Part of a small language model's weights: 13 layers, untied embeddings.
Each number is 500 + 40 x the weight over its row's rms, rounded and kept within 0 to 999. Layers, rows and columns count from 0. Numbers have three digits each. The size before them is the row's rms in percent of the matrix's.

# q: layer 8 attention query, 192x192, rms 0.119, rows 17-23,81-87,145-151, columns 0-95
# k: layer 8 attention key, 64x192, rms 0.123, rows 17-23, columns 0-95
q17 121:467480561581519561470494556481553498463597495409550482485452531486475457529493560525460441525485492456459501551462482538430461537499565481528497535503481524489515506487499460449482444519513558504511507503480452601553494535474504507477490426477535499502391534538494505509527456525565531505
q81 071:551513555516511514456448524496541508457510502485516523486461504455540458519502543556559494436438512473432457490560478469476432488500552486529463487491520508457448479519465466422504496505545569512527492488498464539555422488505467462477541521429537509536500509526467533502518531465557450471
q145 144:479500511553560587478521564509511465459553491472547511509434474535479479507487548505447481531465472451492473573469515519456460499484580481536477563472497534508495510500510453453472431536491522513524493474463502546504492502498518535437493453504530504501408539517459533463504500519537520476
k17 115:477448505567484549445570431553484521465564445480491523534455478542461517438530525531474543534509556565514481475508501494496499466532475465512576497474502502511593454431515454496443484531539525618478543455483429467516482500483526448508551531524487490500429451555527491487491544502497411482
q18 119:505545490503451463505427484481496462480494518563495483487572524497489509555511495468451443526499607484528478499515490531477481510508541506550491489511485474551529571509517495515553529474531543473473435550449481550527453569500486468478541528500588457470439488544465469536477573484453466466
q82 075:472506517514423499422460474514470488519467454527545492467479543494561573511541441510474444478449549443494558469486509449509490495498622494458446415527494447530517496489466431488484510550538473513431458576505468515490550439475478489499462477471551490574498520513502473442520542532432491487
q146 134:559524507556456522495431426505462479527538497569489474444536476529528517521509509497407462544515614433498458478497505469476412495507547479508454485567513451573544511407497513522516490466549538496456478504501477495506485485505512493460532510480550414512491436487535435479467575474437479452
k18 114:539462365482521486499510489426513501470489465539507468530476475487440546508508517521493466509520459521507550393503600546516520537562522457516603443497523499492489540505471534500540531503444518563458457449546469469477501487492545452543429573574548514544552430538416467526511492464532458514
q19 125:500492490512474541508495435540542513502482477458526478445404521465484493433465488458546522515503597481517562492492491472593515384534502500488457500523489494516487507457514529505583613537475458487463496470543598521465424522454471459507507500516575476515500553480516520519506508562501447516
q83 076:478520469511537539508462526514543508519546502464479443507453543570481409464464507532574492499528565561459553469477549510551478449481493536559499497503465470471480504474510549468498557500466520472507510365483556509442489528515569552461477495538555469500499507441495566538493455524457421527
q147 144:464482497527494560476478427543533545478499466455496447461403498444458461456447490461571493494483604451502577502478479491586521394532471491498479479543465479504455514451522496477589578543473463464454528497510588531451423504482477441521505525489577492520489574483525514528512465539475447537
k19 125:471528469616506490481446488581449517529485527420498459473492566477445570522493580545548528500467486550524448441474532486497490495544533575470540493421500519523512525470528585424504568533537442473469463444488468487496455535532466498520435487483489530520516519566548519501442495530498487489
q20 122:459573483470427443541495504553528468477447475535498489511495488475450451387532492534495510464419403513548527482509473557522438543422544490491537510509522458481409510525478571530477487510527477525525459456492473494516419500424515564485525550421487525467578520514581479453505477495421535470
q84 064:468556489455505477517533516486560506446504500527448518486509483533436446389530503522551499544524434548509463434511505575552501514505552495606523530511509527483515523452466529484470533567476445527467553459524501512475411535478444466443583516450537543480491442496448477551480517448473475507
q148 150:471546490480445462551483476541518474482435451503470471504492431484453462326551520513507529481471395546528511523492512536498482539475542480504537484484484516478473494491488588513541481497502485460534475440469448446539398503408489547467541568450533530455578484493555505482507452506410523472
k20 125:500549479504526485503507489511536487531461439524528520530500526439448476439520498544524483455505552507528494524421487542514483556506457579445441521476500488550465505507499463491466498568529510557505455522565566474455481537436524479466493552456503484478491542575474492555546536543514479496
q21 116:461509461490565536567528547487553524502486561530514600489460528473412481566450545502506463497479453503522498452526507525510495516485563428518492543463517479466519515457479476606546485501463452566476463545461510501424562547518542470530474586519496448543606467517541541532513514484469529539
q85 059:503556457496426519522485535466469574454497523506421532551468484436528511522441553460470484532516484506497405478428558549406561485523525531477477537511559425525504520504481532524530495547516464478473475529421490465404499485461495524486534534471481478482539451511521496379586458454468437586
q149 146:456522477493548570567511567491508564498493530486473614504468541475419462564466511529477473515475452508546485414502496519493513494473538472519457565476515487469525507443526475591554499527485461522503466511475527510424576540501563501486502563545478447496600410504496533505541515464473523536
k21 123:508426468585463422507485566488508523532493553542429511507447622454455432476553519410489468469462487455521532492511439482475540492530448477528457449442489474468541547439459477539487403457483463480536454486528440507478526434492511509477556468491526446515614471543563526525448533435512483497
q22 121:524504486443582514510512500409551490551548520469491500471557539489470527551476564498488453488400558509469510541471554550487495536476561520482487546427517524466514462431529484563610436465477497506532525525560465520538486477480453470529501494450479551540537498551477544503549495524526413554
q86 067:539473498473552565472526511508525528520500562448524545523495459497544542479531470447530432505450521447538476486554483560517504484569526492462466582496535556430485496483524487482589428505489553481555545548442450495507503546442418489513533460431481564509483514574527505475491524509527492527
q150 144:512507496478581549556479490450557493533504522467488498484507538532484518526509569490497464468429545526510513547482507536491430511490537468512504547401570552500480480441459489570616412473508489542506552497564448482479473484457453477516515452446438567524531526558504535502530497515537439541
k22 123:482479515494570492506494459458541516540593542423454551519517511468480511508486525476463542519417553477523467495507553426525492527452565467473411446479508466478526512452529518549453466515574547531503449518555499460511501507561489558505489524497448523477494517412475502520505531475500444472
q23 123:486473466493551403514570472569478524490578510512508513466521514539493473531446494428461491589525450443464550500504480520477416537525492506534514448477530566573541497501461468464541518493527515488474477470525465519527501469435522417526484448475523511481466545476509446483536527464484498538
q87 060:416553396444509417523484496513401473507513512525504515432483493564487498519524491456478417503553502494459485514491518402550498500482540452523522442488534441574574424464430500538468502542539494526498484491528486506535570436471472507484471530529508489470457476540473450410539502539481519545
q151 150:453501510486562395548577458537505543505563526524540526493518523531502465505468488438460482573526452470447557489490458514462431519537487506554510458461498585567558493491464486488554525487531500465493451552503473517526494485398500432505463439525535501499439556494481449467569539490474486530
k23 131:408525538436443455451518511487504494565480450531397493496557538532455516467491502525498563548457434492534469516507487473477483508531491505456548508500480509507480533491497513509505432477484521485410567538531504477486489513488481487514495578510508490519491518439480480473525513528408449461